config.yaml
activation: "swiglu"
norm_eps: 1e-05
rope_base: 43600.0
beta1: 0.93
decay_fraction: 0.656
final_lr_fraction: 0.0
Each number is 128 + 32 x the weight over the matrix's rms, rounded and kept within 0 to 255. Layers, rows and columns count from 0.

# layer 2 MLP down (transposed), 2048x768, rms 0.0422, rows 1551-1585, columns 448-511
[[153 115 128  30 103 147  97 174 156 112 119  99 142 187 154 180 105 127 108  98 152 123 128 157 111 112 118 158 185 138 137 176 150 129 133 122 101  99 136 103 113 176 149 144  78 128 116 164 118 102  97 101 110 111 131 101  91 138 132 104 126  76 114 156]
 [126 152  88 118 123 136 184 140  71 164 133 115 111  81  98  78 131 143 167 136 153 140 145 176 133 114 135 137 110 170 174 140 133  68 111 119 125 121 119 131 111 135 150 126  95 127 150 166 134 127 115  88 143 131  94  72 108 183 124 163 144 129 104  83]
 [104 138 108  82  44 126 117 159 168 195 168  84  94  86 133 112 171 161 114  91  92 108 114 145 105  79  85 118 162  33 161 123 121 147 133  71 132 110 166 137 173 172 114 136 134 141 178 178 165 131 105 134 111  90 110 169 105 118 125 124 171 137 146 107]
 [154 146 109 136  75 131 135 123 128 107 135 135 162 165 104 124 119 113  59 159 116 144 192  68 136  45 126 136 154 111 120 140  88 136 142 129 152  84 129 129 113 132 210 169  88 106  76  47 129 100 158 135 128 160 179 126  77 148 103 164  79 101 169 134]
 [136 156 102  92 136 117 122 123 117 122 105  75 118 130 170 138 140 148 110 153  80 133 148 199 166 157 109  79 105  98 105 125 138 135 119 159 168 116  48 137 157 107 158 156 117 139  69 151 120 106 120 176 111  99  67 148 149  59 132 123 120 135  97 117]
 [ 92 129 117 159 130 155 135 114 146 109 137  96 154  39 131 150 123 136 156 157 142 177  43  75 108 185 151 137 126 161 118 157 104 184 101 115 107  63 130 105 180  91 128 157 108  68  96 229 174 130  69  76 142 154 165 142 108  98 127 119 154 159  89 142]
 [179 121 140 157 163 146  98 138 184 145  96 152 184 166  33  89 140 121 165  88 155 121 124 100 151 112 139 151  78 189 155 135 112 199 132  95 102  32 114 167 142 137 145 135 165 140 117 116 147 134 146 188  68 162 165 113 119 106 118 128  93 104 143 109]
 [122 134 107 143 140 116 207 158  72 179 153 106 105  95 129 130 161  76 144  67 106  97 118  96  80 105 161 161 129 121  89 108 145 162 137 105  90 155 154 146 105 137  62 151 154 113 132  91 148 165 104 120 150 173  32  98 103 159 163 100 170 179  56 119]
 [166 132 142 108 104 136  89 155  99  88  97 132 134 109 132 115 105  82 131 120 116 137 115 139 185 104  83 110  97 128 161 188 119 188 161 151 103 158  60 124 127  87 187 114 102  75 140 112  82 102 137 162 144 153 129 113 123  81  75 110  97 130 180 178]
 [114 112 141 166 122 110 139 138 121 121 129 167 164 119 198 146 109 138 114  52 187 107 111 171 130 141 107 162 168 117 136 101 123 132 131 162  47 144 154 139 102 116 132 110 143 140 112 117  96  74 141 134 130 111 101 153 136 156 184 124 122  56 118  99]
 [136 181 111 125  47 153 177 133 180  99 130 203  93 132  89 125 130 171 151 162  83 163  85 160 120 129 139  92 170 126 128  89  94 158 123 109  96  92 123 168 116 154  57  96 135 109 111 176 130 152 102 109 174  64 163  95 129 174 144 130 176 147  97  95]
 [101 115  85  55  68 135 186 144   7  92 112 121 123 121 148 165 111 150 131 173 101 152 108 120 118  79  81 147 111 127 154 110 133  55 143 144 127 157 161 160  66 112 120  89 107 179  95 130 194  83  81 145 159  70 129  99 142 119 127 175 125 149 111  88]
 [106 100 162 134 110 117 134 135 131 104 132 130 119 148 151 119 151 162 119  97 141 130 149 119 127 129  94 142  94  71 125 185 139 122  89  73 127 121 142 117 135 149 126 110 133 137 106 117 141 137 152 120 164 159 163 136 134 140  94 121 135  84 142 145]
 [143  64 117 102  86 127 157 141 125  94 151 121 133 102 144 124 119  71 180 141  94 151 107  74 119 133 119 128 102 125 170 109 126 175  76 169 163 102 189 131 137 119 100  78 112 173 168 107 106  72 129 146 124 124 185  88 146 102  95 158 145 107 101 121]
 [106 102 133 103  97 137 147 120 148 149 114 139  88 106  85 146 176 108 146 136  99 150 170 103  71 138 145  79 119 114 127 121  87  93 163  96 181 161 152  95 146 146 157 129 116 113  73  84 153 131 154 160 159 135  45  73 168 198  94  99 127 104 174 144]
 [ 94  69 155 129 139 137 106 126 153 143 159 133 140 138 148  49  93 169 136 156 216 142 105  64 141  81 122 144 142 103 136 102 182 135 109 137  76 145 183 152  98 134 117 136 112 193 113 196 114 134 117  97 102 127 137 129 118 125 126 118 104 109 127 140]
 [158 134 107 115 155 156  88 157 160 155 116 132 128 153 157 198 111  91  76  89 128 103  87 168 123 115 115 148 134 178 150 215 170 104 102 164 138 139 156 152  96 167 122 178 180 153 159 132 112 146 142 137 188 159 166 132 134  81 131 166 119 107 116 118]
 [100  99 133 176 116 130  39 179 158 112  77 131 126 145 221 146 120 149 101 128 121 139 100 133  61 170 115 103 122 103 168 163  95 137 170 171 124  47 137  96 148  84  94 127 110 159 141  34 129  81 136  92 110 153 103 106  64 210 135 100 187  27 138 189]
 [163 122  54  99  82  71  98 124  97 143 134 170 137 137 157  66 120  98 116 151 172  99  99 133 167 170 138 122  68 109  81 103 138  65 137 207 132 173 129  81 192 102  95 193 131 127  53 141 148 170 136 189 147 163 118 143 122 113 126 125 140  83 137 126]
 [ 89 136 170 105 127 172 111 135  96 148 116 101  87 131 148 143 120 125 107 108 107 147 145 136 143 102 165 153 170 142 102 146 145 127 197 139 150 121 112 181 151 125  91 145  85 146  55 158  84 132  98 185 173 190 130 162 156 148 147  99 100 137 142 161]
 [104 167 118 128 132 145 143 121  95 137 107 163 125 129 101 103 179 129 107 139 182 146 104  50 126 172 133 163 131 141 150 136  74 143 135  67 120 101 128 177 128  92 159 176 160 189 154 155 116 203  88 117 113  99 125 102 172 117 124 187 149  89 141 145]
 [ 72 188  48 145 108 128  96 149 114 101 164 126  98 127 148 111  88 152 148 119  82 116 138 207 123 110 127 161 168  61 123  99 114  94 143 171 143  69  85 159 123 101 115 105 139 145  86 157 124 106 119 113  74 109  87  66 149 100 100 135 148 200 149  88]
 [ 47  46 161  45 164 151 108 109 174 125 142 137 184  91 113 211 175 147 141 129  92 178 130 124 142 176  85  48 177 168 116 192  94 152 120 161 129 116 110 163 138 106 106  79  92 194  76  64  94 154  92 136  93  94 147 114 143 110  57 160 112 124 122 123]
 [148 156  88 146 139 124 126 130 134 174 145 164 109 100 190  86 122  99 131 134  92 177  93  84 160  79  91 125 163  49 126 107 110 125 158 113 156 114 145 135 114 125 132  74 160 154 135 120 144 130 161 134 129 117 127 123 145 125 113 128 154  85 141 111]
 [126 142 132 117 150 122 190  92  87  82 123 167 129 115 199  73 164 158  88 134 131 143  66 131 122 128 132 160 168  66 130 201  83 139 115 136 143  98  90 163 136 105 105 161 140 154 154 142 110 168 111  88  52 111 185 177  60 159 107 147 173 177 170 140]
 [ 97 102 105 138 132 144 156 103 162 138 136 195  97 182  99 166 114  77  56 116 118 100 114 122 114 100 144 143 128  56 146  97 161 130 139 114 132 154 191 144  92 168 121  70 120 120  98 124 134 153 108 100 165 121 104 156 125  50 132  70 117 125 103 112]
 [ 96 116 129  87 139 181 111 115 122 107 149 115 104 125 127  87 148 121 144 150 153 143 153  86 138 120 112 100 168 114 124  90 190 164 180 146 138 156 119 121  73  98 113 133 100 143 113 144 130 152 143 117  82 163 137 108 118 132 118 117  83  75 135 141]
 [163 119  82 135 108 141 164  37 176 126 131 150 106  72  76 131  89 163 132 103  97 121 130  69 141 210 163 121 139 156 144 181 146 122 138  59 150 126 137 175 163 151 103 149 134 124  95  83 159  86 141 160 170 100 114 129 122 108 131 180 124 172  99 154]
 [109 150 126  81  77 100 167 212 170 127 111  99  85 142 162  91 166 122 160  89  77 129 144 143 150  93  65 113 134  92  85 150 133 124 126 119 141 131 125 100 116 169 146 121  77 116 144 171 147 109  96  76 139 122 105 162 100  93 139 150  55 133 147 149]
 [ 97 133  93 108 140 121 152 132 108  98 122 109  97 138  89 123  92 123 108 125 140  84 173 150 145 146 137 153 147 109 146 131 116 148 173 121 133 121 110 121 141 123 121  91 137 155  80  92  92 112 109 142  63 124 180 162  74 169 103 117 144 155 143 157]
 [132 128 161 146  81 186 101 162 110 145  49 117  92 136 100  92 136  65  85 145 177  81 176 130  50 107 118 200 134 128 170 125 159  80 203 153 148 142 170  72 169 103 115  98 147 136 158 147  78 114 120 170 138  98 106 155 107 106 105 102  98 114 101  62]
 [ 85 116 182 140 146 172 100 150 102 165 149 124 118 138 128 168 130 153  71 115 160  79 154 105 152  80  77 128 132 161  68 178 143  63 182 183 101 168 124 157  60 157 136 145 172 103 108 109 157 139 107 159  80 104 136 130  94  85 183 219 158  94 146  93]
 [110 156 119 115 173 126 122  60 125 186 117 169 166 164 121 115 153 119 124 147 131 142 133 206 139 185 135 137  90 116 118 231 118 108 114 138  79 126 142 135 104 153  91 131 126 116 148 108 124 100 138  74 173 167 112  93 139 150 119  80 147 114 136 173]
 [157 169 108 128 163 108 147 122 115 110  79 116 107 154 185 112 123 139 157 110 138  99 118 158 154 168 129 146 151 137  73 158 121 168 119 125 115 110 144 116  97 143 114 161 123 156 138 126 129 141 154  84 168 126 104 130 133 117 110  64 110 123 111 114]
 [110 117 158 124  44 146 131 118  98 129 146 115  52 192 142 125 106 115 200 123 116  81  69 106 181 139 120 103  86 194 150 145 146 123 121 129 122 181 137 118 115 149 123 152 143 196 222 174 101 158 182  34  87 101 176 146 114 116 106 158 161 119 160 183]]
# layer 2 MLP gate, 2048x768, rms 0.113, rows 1552-1586, columns 448-511
[[131 151 108 128 154 106 124 143 148 143  54  85  62 140 126 155  75 120  94 141 141 113 111 161 133 145 147 152 144 125 132 111  64 100 128 109 149 151 159 156 154 129 109 145 148 158 176 153 161 151 121 203  79 134  56  99 124 117  65  71 163  70 187 149]
 [116 132  95 121  91 157 127 162 112 125 115 148  92 119 154 104 141 160 136 171 116  66 106 125 164 187 149  74 169 151  83 108 127 144  87 134  88 173 134 135  94  89 146 124 132  97 180 166  78 111 131 150 136 171  70 140 130 167 108 148 137 126 122 117]
 [173 165 175 128 105 150 129  74 111  98 111 108 181 190 109  63 141 161 129 150 120 143 108 162 113 117 212 139 126  91 124  93  58 194 125  79 127 126 148 142 147 159 119 157  65 132 167 110 135 199 119  35 165 159 142 120 141 154 139 157 164 192 157 127]
 [135 142 117 118 106 162 122 129 158  90 109 162 187 141 171  97 112 121 108 119 170  65 173 138 190 140 146 106  78 136 117 156 155 105 139 142 122  96 111  86  71 107  65 166 130 165 116 133 123 140 111 158 163 139 150  97 130 169 149 124 112 143 103 108]
 [105 142 102 194 154 153 150 119 141 125 170 135 145 155 131  98 133 130 115 160 119  87 154 134 174 149 115  89 102  81 105  99 104 181 110 150 122 161 118 119  90 129 160  97 165 113 139 134 117 134  87 144 151 161 113 178  99 122 118 198 126 143  74  95]
 [177 108  91 120  93 140 180  90 121 155  90 120  44  94 154 105 216 107 161 159  68  30 140 135 155 142 129 172 147 127 110 219 102 150 132 155 109 113 145 175 122 118 171 133 158 119 107 150 129 115 142 114 119 122 126 115  74  79 129 148  59 106 171  84]
 [ 97 119  88 132 101 154  79 154 130 105 174  95 116  83 100 182  90  88  90 117 103  79 143  99  79  77  52  99 146  98 172 106 117  87 136 139 114 158 193 138 126 166 167  83 139  89 183 150 101  85 143 149 165 112  97 120 118 116 118 113 162 104 157 128]
 [111 145 128 124 174 115 172 128 165 170 115  98 122 103 138 122 131 153 107 134 124 135 181 211 166 133 133 135 113  87 140 154 122 109 155 140 121  74 152 141 148 204 153 122 168 137 119  95 131 150 148 113 102 174  75  41 220 105 108 132  98 161 181  82]
 [109  84  84 163 149  99 129 132 131 137 138 116  86 106 106 176 100 176 140  97 209 154 171 124 159 185 123 129 116  75 124  65 146 162  92  99 130 117 106 135 208 128  73 151  72 218  76 128  86 148 100 208 122  80 156 117 168 130 169 101 140 113 102 101]
 [141 184 144 137  96 119 124 132 123 118 132 161 185 113 159 148 174 170 151 146 101 153 159 165 211 134 154 134 136  98 100 133 173  93 172 114 120 171 165 114 154 102 134 118 130 171  98 151 119 194 157 131 123 158 151 152 154 150 140 114 126 126 135 130]
 [146  89 133 160 137 145 123 104 111 112 159 187 133 172  96 111 161 137 169 195 138 121 155 164 124 117 126 155 195 142 126 135 101 130  86  66 110 166 108 149 114 165 108  97 144  98 153 106 179 144 169 164 124 170  97 168  94 107  80 119  83 115  66 151]
 [162 115 109 158  99 126 131 109 131 134 113 127 150 130 132 143 108 133 134 131 136 117 100 122 150 148 125 115 175 143 118 152  61 190 103 108 159 113 140  87 142  93 138 125 178 138 150 146 154 128 134 126 146 140  82 107 158 123 157 151 125 175 127 108]
 [111 109 192  98  67 146 165 155 131 165  78 132 123 144  83 103 136 160  82 140  95 144 141 144 124 148 124 102 135 155 101 157 161 179 127 129 126 147 152 166 116 113 100 157 153  94 155 189 136 134 134 123 158 163 141 133 140  77 162 129 134 128 103  49]
 [106  82 131 176 113 145 121 104 105  83 157 169 212 107  98 132 117 168  98  98  87  79 128 124 175 189 102 104 102 180 143  85 147 165 137 151 127  91 176 143 143 119 140 126 164 109 153 124 130 138 145  75 125 116 147 108  89 124  94 104 131  97 116 164]
 [119 150 106  92 163 129 122 153 126 167 167 123 110 132 169 179 155 118 145 115 120 104 165 150  87 110  98 136 159 143 120 146 110 119 175 129  93  79 139 167  91 130  83  79 167 135 155 122 153 128 118 100 131 142 101 166 172 132  83 154 109 162 173 126]
 [162 100 141 113  95 104 175 126 118 128 128 133 135 104 178 125 162 117 138 128 117 153 152 130 114 160 159 142 161 135 100  83 115 132 123 145 109 145 148 150 162 187  91  88 113 139  94 149 159 168  74 105 121 162 133 114  77 115 137 143 157  87 171 148]
 [112  95  99 156 112 164  87  95 117 150 172 102 133 107 144 128 100 201 110  94 166 153 158 111  96 179  89  91 133 195 104 150 151 149 115  80 199 177  90 135 121 147 194 103 117 165 108 155 182  94 151 137 194  92 102 130 139 121  66 123 124 247  45 174]
 [ 67 111  95  86 128 144 166  95 152 167 112 152  93 130 109 140 151 125 142  77 146 132  79 112 116 177 119 112 121 154 140 159 118 125 128  88 100 116 179 132 107 154 157 107 138 127 122 113 144  96 135 168 110 173 121 179 123 123 132 104 157 118 137 166]
 [ 87 133 138  51 160 123 147 103 185 187 198  70 109  85  75  92 172  79 128 136 159 114 140 101 126 135 127 113 112 118 170 125 124 121 112 130 174 118 135 168 109 130 101 134 170 126 127  79  87 156 142  63  71 101 128 116 116 112 116 102 119 100 120 107]
 [179 168 139 146 145 116 172 198 123 150 130  75 123 172 116  92 137 134 114 183 159  77 135 114 126 111 147 115 128 105 115 161 149 177 138 164 181  83  94 136  92  81 125 112  99 110 118 126 142 116 159 117 174 140 155 120 112 100 145 161 109 108 141 187]
 [ 98  55 118 115 164 141  85 142 112 134 100 102 150 106 154 106 139 147 153 191  94 123  41  70 109 147 103 190 160 106 106 120 114 105 105 103 117  90 117 111 116 139 148  72 145  69  66 136  84  81  88 149 160 140 153  61 106  94 143 102 119 115 115 128]
 [129 156 148 145 150 122  98 139 154 150 114 119 148  72 133 146 136 140  63 183 110 119 129 143 125 171 136 187  74  89 119 109 171 112 111 165 135 200 177  94 173 171  94  99 158 112  84 114 143 147 186 161 118 139 136 180 135 100  86 153 144 151 110  10]
 [168 122 125 175 158 141 123 113 119 220 104 123 101 154 193  13 133 128 155 137 146 138 115 123 152 148 119 151 146 159 104 132 145 152 107 103  68 132 135 148  99 118 168 142 149 179 187 147 102 130 148 139 123 173 132 111 100  97 132 160 153 167  97 121]
 [115  88 131 134  95 208 116 154 122 164 139 155  80 137  68 108 148 142 115 109 147 144 126 137 117  99 139  84 133 129  77 127 114  80 135  88 115 148 151 176  95 162 148 202 102 121 111 144 121 161 125 140  99 117  84 173 132 114  98 113 164  69 131 122]
 [106 113 130 105 129 139  84  99 169 132  89  81 117 142 113 141  93 139 145 117 126 170  93  87  90 116 112  75 132 128 153 129 124 141 155 121 122 102  70  90 136 174  75 107  95 138 125  47 170 166 150 198 145  63 158 115 110 190 159 120 113 126 115 103]
 [138 105 156 141 162 139 111  90 112 147 143 148  81 143 108 111 159 135  94 140 145 167 116 111 122 120 151 128 115 173 112 114 116  90 133 117 152  82 158 133 109  83  93 111 150 117  70 112 127 144 122 157 135 130 169 157  92 174 123 162  84  86 124 150]
 [121  96  70 137 124  98 100 132 112 123 146 156 156 109 128 111 139 140 107 166 189 114 117 103 175 185 119 116 133  81 152 156 115  79 159 119 151 136 172  81 122  93 101  87 151 133 118 177 112 145  49 121 135 101 181 133 167 189 162 132 138 141 105  97]
 [183  85 163 103 160 123  97 148 105 156  93  87  88 154 185 160 152 108 150 152 117 105 178 124 156 123 149 119 120  92 158 172 125  69  27 133  93 121 188 132  65 119  85 123 121 178 152 187  94 120 166 147 106 114 171 126 143 133 209 164 151 115 150 133]
 [111 136 123 133 130 141 151 118 143 136 101 159 117 162 134 137  97 138 157 136 145  82 145  98 124 127 147 120 143 110  98 136 107  97  85 142 145 143 155 193 122 142 144 117 103 128 109 136 137 128 149 152  91 111 117 145 135 157 128 147 132 159  99 113]
 [117 163 151 157 134 128 194 186  67 120 115 134 109 148 118 142 191 192  91 115 144 161  99 213 175 166  92 112  87  96 117  81 153 106 111 102 149 179 152 147 132 123 133 164  54 146 137 131 163 112 146  98 125 123 156  69 130 106 133 153 120 113 110 148]
 [123 188 148 164 117 102 113 150 115  66  86 119 103 130 103 132 112 128 162  98  66 158 171 148 150 144 169 139 149 105 174  95 143 181 140 115  99  74 133 167 146 125  90  88 116 148  87 159 192 140  98 132 126 119 146 121 100  91  73 131 152 124 100  77]
 [128 110 103 183  89 110  98 146 179 112 123 197 172  82 182 140  85  73 110 133 135 146 149 143 119  94 121  91  91 165 116 115 136 127  92 106 161  96  79 131 110 126 134 143  94 143  62 180 121 168 170 178 162 102 164 126 121 133 135 142 138 115 125  73]
 [137 171 148 122 122 107  97 123 116  88 112  84 145 166 137  84 132 141 173 140 126 126  98  99 129 151 132 130 152 107 148 132  99 123  88 156 145 135 120 131  31  93  73  98 115 124 103  96 168 205 159 119  98 162 124 123 164 154 144 127 121 142 147 145]
 [124 121 154 130 155 157 114 156  91 149 147 104 108 137 132 200 131 159 155  81 119 109 133 161  81 132 144 145  62  33 117  99 129 195  60 119 101 122  67 109  73 104 100 180 102 114 131 148 107 142 127 195 161 126 115 110 127  92 129 135 163 111 109 149]
 [143 109  98 144 149 121 174 143 146 161 193 128  70 178  91 130 183 136 156 110 137 140  32 114 114 115 136 150 108 156 168 137 151 122 136  65 183 107  98 184 156 145 141 128 100  91 153 175 182 138 160  74 156 151 160 117 121 124 168 188 141  99  66  98]]
# layer 2 MLP up, 2048x768, rms 0.121, rows 1552-1586, columns 448-511
[[172 118 112 111 105 131 196 129 121 139 142  85 137 150 133 103 116 126  94 128  90  95  89 149 112 159 126 109 162 127 184 171 114 130 118 136  92 135 139 133 177 153  93 185 159 157 148 175 136 126 163  84 123 151  81  96 104  93  47  94 151 113 145 177]
 [117  90 170  48 111 120 151 124 148 142 110 146 102 133  60  72 145 117 123 116 127  79 145 151 104 166 152 118 112 127 112 130 106 140  97 116 129 167 134  58 103 123 159 166 128 125 131  77 173 134 140 133  71 149 167 108  91  96 131 130  96  89 177 132]
 [147 134 159 150 217 162 130  65 155 135  71 108 133 104  47 123  98 109 110  99 113 111  90 210 163 107 106 148 119 135 138 106 131  72 123 128 116 107 116 140  98 152  85 132 162 149 163 129  95 129  84 140 153 129 190  84 134 126 164 153  91 117 106 150]
 [182 119  74  99 154 151 108 169 123 105  35 121 160  82 188 150 112 125 106 135 173  97 182 179 142 130 117 119 124 106 122  95 128 136 128 149 176 114 143 122 132  88 156 144 155 141 189 171 163 139  99 105  88 106 112 143 126 156 156 115 119 126  95  81]
 [151 102 115 130 116 104 118 121 121  88 158 146 149 173 142 114 145 156 119 110 117 196 125  87 119 135 103 164  98  93  87 130 133 152 106 165  98 120  70  99 135 137 127 114 118 103 132 122 102 167 122 166 104 113 116 146 119 134 161 143 108 202 147 107]
 [145  93 114 144  98 111 136 153  78 153 108 123  38 120 149  78 178  51 192 114  84 152 122 106 137  93 120 191 124 102 147 157 141 137 131 118 111 133  53 122 171 130 166 129 134 125 130 115 149  88 137 117 108 139 210 117 105 137 111 128 133  94 161 114]
 [ 89 118  92 136  94 156 127 143  56  94 126 179 160 109 119 149 159 125 111 115  70  99 113 140 109 163  50 125 116 188  59 174 104 176 160  80 157 121 188 172 129 168  91  94 186 121 111 120 139 104 178 162 150 173 159 149 121 159 139 129 142 100 154 110]
 [ 73 174  90 126 135 148  99  96 132 129 118  78 146 137  91 109  62 184  89 177 173 120 136 115 193 110 109 136 123  85  69 183  76 147 143 130 147  79 152 153  77 162 152  61 115 144 179 124  92 114 155 181 139 107 118 175  97 109 135 104 114  73 133 168]
 [124 110 116 174 116 125 158 111 117 123 112  91 192 132 107 143 138 109 144 170 110 174  85 151 204 159 177 167 152 116 120 143 150 118 210 142 137 184  88 118  92 108 159 138 108 124 106 139 166 116 121 165 159 101 101 153 153 214 104 178  88  80 111 116]
 [ 92  84 180 148 119  50 172 135 126 115 110  70 162 111 121 145 143 127 144 127 122 134 176 123 100 146 115 165 179 140 124 138 127 161 150 119 145 128 147 193 151 102 165 102 121 164 114 136 148 133 165  75 108 140 137 104 130 178 159 186 117 169 163 118]
 [103 125 141 119 105 151  49 122 113 197  65 137 151  86 124 119  87  82  91 148 123 137 135 111 174  91 112 167 184 172 151 101 171 140 187  83 103 140 178 145 107  86  84 115  89 180  88 136 139  93 106 129 132 160  77 119  66 160 148 118 186  95 121 115]
 [112 158 132  93 108 135 121 120 138  73 179 114 112 124 119 132  85 156 117 135 125 126 146 133 125 155 124  99  92 143 141 121 124  92 110 151 142 146 138 116 144 184 111 125 137  98 110 105 116 134 150 138 123 141 130 127 116 130 118 111 139 147 156 163]
 [114  98 134 125 114 141 171 182 125 141  91  73 172 177 122 106 152 152  83 143 117 132 144 111 123 100 119 116 155 135 107 133 137 179 108 118 121 154 140 181 109  93  93 149 217 115  51 139 100  99  95 149  50 116 122 129 115 106 106 133 171 101  92  93]
 [127 123 196 135 108  50 149 143 115 131 173 191  59 101 131 133 129 161 136  63 127  61 139 169  87 156  96  74  52 140 103 149 148 134 116  97 114 162  97 170 171 125 121 146 140  88 141 141 122 120 138  90 146 130 170 164  50 167 128 144 139 105 111 145]
 [ 96  97 158 108 102 176 149 154 131 125 121 210 113 128 148  94 120 113 145  94  87  69 118  76 127  75  97 163 182 115 155 120 166 141 118  74 183 111 163 150 101  97 145 143 124 167  89 162 134 120 163 157 144 177 162  98 114 109 134 108 127  78 190 148]
 [ 75 132 105  89 150  59  76 137  92 135 168 155  98 140 165 105 137 146  96 125 175 175 111 108 152 140 122 116  86  85 152 219 169  75  45 129 102 135 116 107 147 104 173 147 144 165 178 115 113 152 128 116  89 137 114 126 165 136 133  80  88 132 110 123]
 [ 51  99 152 153 202 146 140 127 191 183 100 170  74 113 228 152 137 106 122 174 229 134 167 124 130  59 177 116 119 117 121 111 113 116 129 141 125  51 151 132 184  94  95 116 175  95 132 191 129 117 119  82 170 118 151 157 152  56 105 120  87  71 177  71]
 [147  75  50 108  97  93 152 178 188 106 102 197 109 132 140 144 162  98 142 152 117 160 142 180 115 107 146 104  90 112 104 117 130 154 166 201 115 101 105 106 123 129 110 171 163 114  88  52 126 168 128 157  95 140  83 116 167 172 119 116 132 144 111 123]
 [116  97 133 166 191 142 170  80 145  52 103  94 131 127 171 158 131 122 113 154 180 117  94 104 106  94 144 122 152 136  94  99 144  95 130  83 153 169 161 134  62 105 146 146 123 103 136 184  76 134  95  97 106  99  81  86 136 142  92 116 180 108  89 130]
 [162 167 181 129  87 112 134 132 130 153 164  81 128 134 153 137 101 147 138 145  75  98 114 125 115 117 107 125 134 160 112 149 153 128 138 140 101 115 175 179 174 135 114 102  94 108 158 118 133 142 146  90 159  83  91 131 134  92 124 164 133 126 130 102]
 [149 108 124 155  96  96 137 226 115 147 159  79 151 125 145 140 111 211 103 143 148 157 185  98 118 161 139 119 125 115 124  73 167 130 180 109 116  96  82 114 147 162 129 143 169 169 117 100 125 162 148  62 105 144 125 155 186 133 148 129 178 120 106 187]
 [180 137 116 120 122 155 159 158 119 160 112  88  57  61 105  95 146 131 150 110 154 182  75  63  96 174  94 179 111 166 106 104  98 178 138 165 144 112 109  62 103 203 123  55 147 116 102 134 152 170 115  97 191 153 148 152 158  87 115 143  91 148 132  94]
 [156 123  94 118 136 108 137 179 126 142  81 129 158 152 146 101 121 146 127 125  92 139 166 143  97 124 120 123 171 136  91 132 103 122 133 142 109 137 162 103 142 169 113  71  77 147 176 111  81 143 134 143  86 136 157 136 121 100 111 143 139 144 117  98]
 [172 107  75 148 152 140 120 116 106 128 131  52 175 128  44 107 105 104 116   9 100 122 146 113  94  65 103 166 121 149 139 121 151 113 112 145 122 197 150 134 128 171 132  90 139  58 134 143  98 116 112  88 186 171 163 138  96 123 115  71 166 143 125 190]
 [158 133 110 111  80 115 142  91 181 166 156 161 140 145 144 118  45 107 100 102 169 137 120 157  95 151 132 102 103 131 124  86 162 130  95 121 119 161 100 100  99 104 145 179 112 112 202 136 138 128 115  69 145 240 111 124 142 130 115 139 122  88  80 136]
 [126 112 153 153 148 135  84  97 127 192 176 138 103 108 122 134 140  96 105 106 116 125 138 112 124  79  88 130  83 170 113 146 164 138 190 115 110 177 136 115 139 118 162 147 137 113 136 165 103  95 119 149 129 118 111 124 130 145 147 109 138  91 131 148]
 [175 104 131 143 138 156 122  70 155 141 117 112 114 131 119 124 105  82 102 133 118 108 115 130 142 183 171 118 177 143 210 117 174 154 142 103 192 118 127 144 140 186 128 164 117 148 101  42 154 115 120 150 175 133 120 126  83 148  52 117 106 169 132 155]
 [168 151 153 110 132 128 125 167 122  31 125 131 101 158 160  93  98 114 223 112 115 101  96 101 154 165 181  59  69 120 176  99 100 125  46 135 103 102 180 198   6 103 153  90 143  69  61 105  68 168 146  62 127 185 108 152 121 162  90 129 145 196 129  56]
 [143 154 149 118 139 122 145 134 128 149 133 105 170 131 149 161 146 147 123 149 150 128 150 135 154 143 111 172 120 116 149 111 139 141 146 119 121 139 110 156 121  78 141 120 121 134 127 110 142 124 122 125 152 127 140  94 143 120 111 103 121 100 122 120]
 [178  80 134 117 115 132 188 160 155 168  94 209  65 139 165 135 127  87 155 176 141 115 131 133 139  95 148  64 133 145  47 121 152 135 197  79 108 117 124 136 107 130 114  80 151  79 139 163 111  85 130 108 140 101 116  95  66 116 152 114 114 146 124 184]
 [136  63 128 175  96 142 157 114 150 127 106 162 109 134  92  96 116 154 106  95 143 171 107 130 192 149  78 129 122 202 142 146  84  92  60 146 118  46 126 201  67 103  69 116 141 191 158 114 149  69 145  71 133  72 105 136  72 127 160 130 159  89 108 209]
 [152 118 127 130 158 134 157 177 168 159  71 139 141 149 136  78 144  91 132 108 142 155 116 146 132 120 175 175 126 102  77 135  70 128 132 179 136  76 132 122 151 200  92 116 135 136 139 126 146  79 175  80 111  73  92 180 112  95 172 122 140 102 148 135]
 [137 164 101 131  80 141  74  99 116  97 158 144 120 146 135  99 131 138 116 136  90 157 160 140 162 121 118 115 116 125 132 138 171 108  73 120 121 163 144 130 146 129  84 130 150 136 121 120 161 157 177 120 147 161  96  94 190 102 161 153 133 133 135 142]
 [132 125 103 134 137 144 151 118  87  80 148 144 150  65 131 113  19 116 107  96 168 194 127 123 100  78 206 136 132 147 127 125  82 116 108 114 100 119 142 122 126 102 147 112 110 126 111  96 133 189  82  85 158 143 123 131 127  96 101 141  44 103 164 123]
 [120 129 120 143 133  92 125 149 112 142 112 112 100 130 181 117 103  91 187 115 128  95 132 100 103  74 107 115  90 129 122  83 157 109  83  52 116 155 145  91 114 112 157 100 123 104 148  78 189 150 135 146 165 127 178 124 133 137 160 148  88 117  94  79]]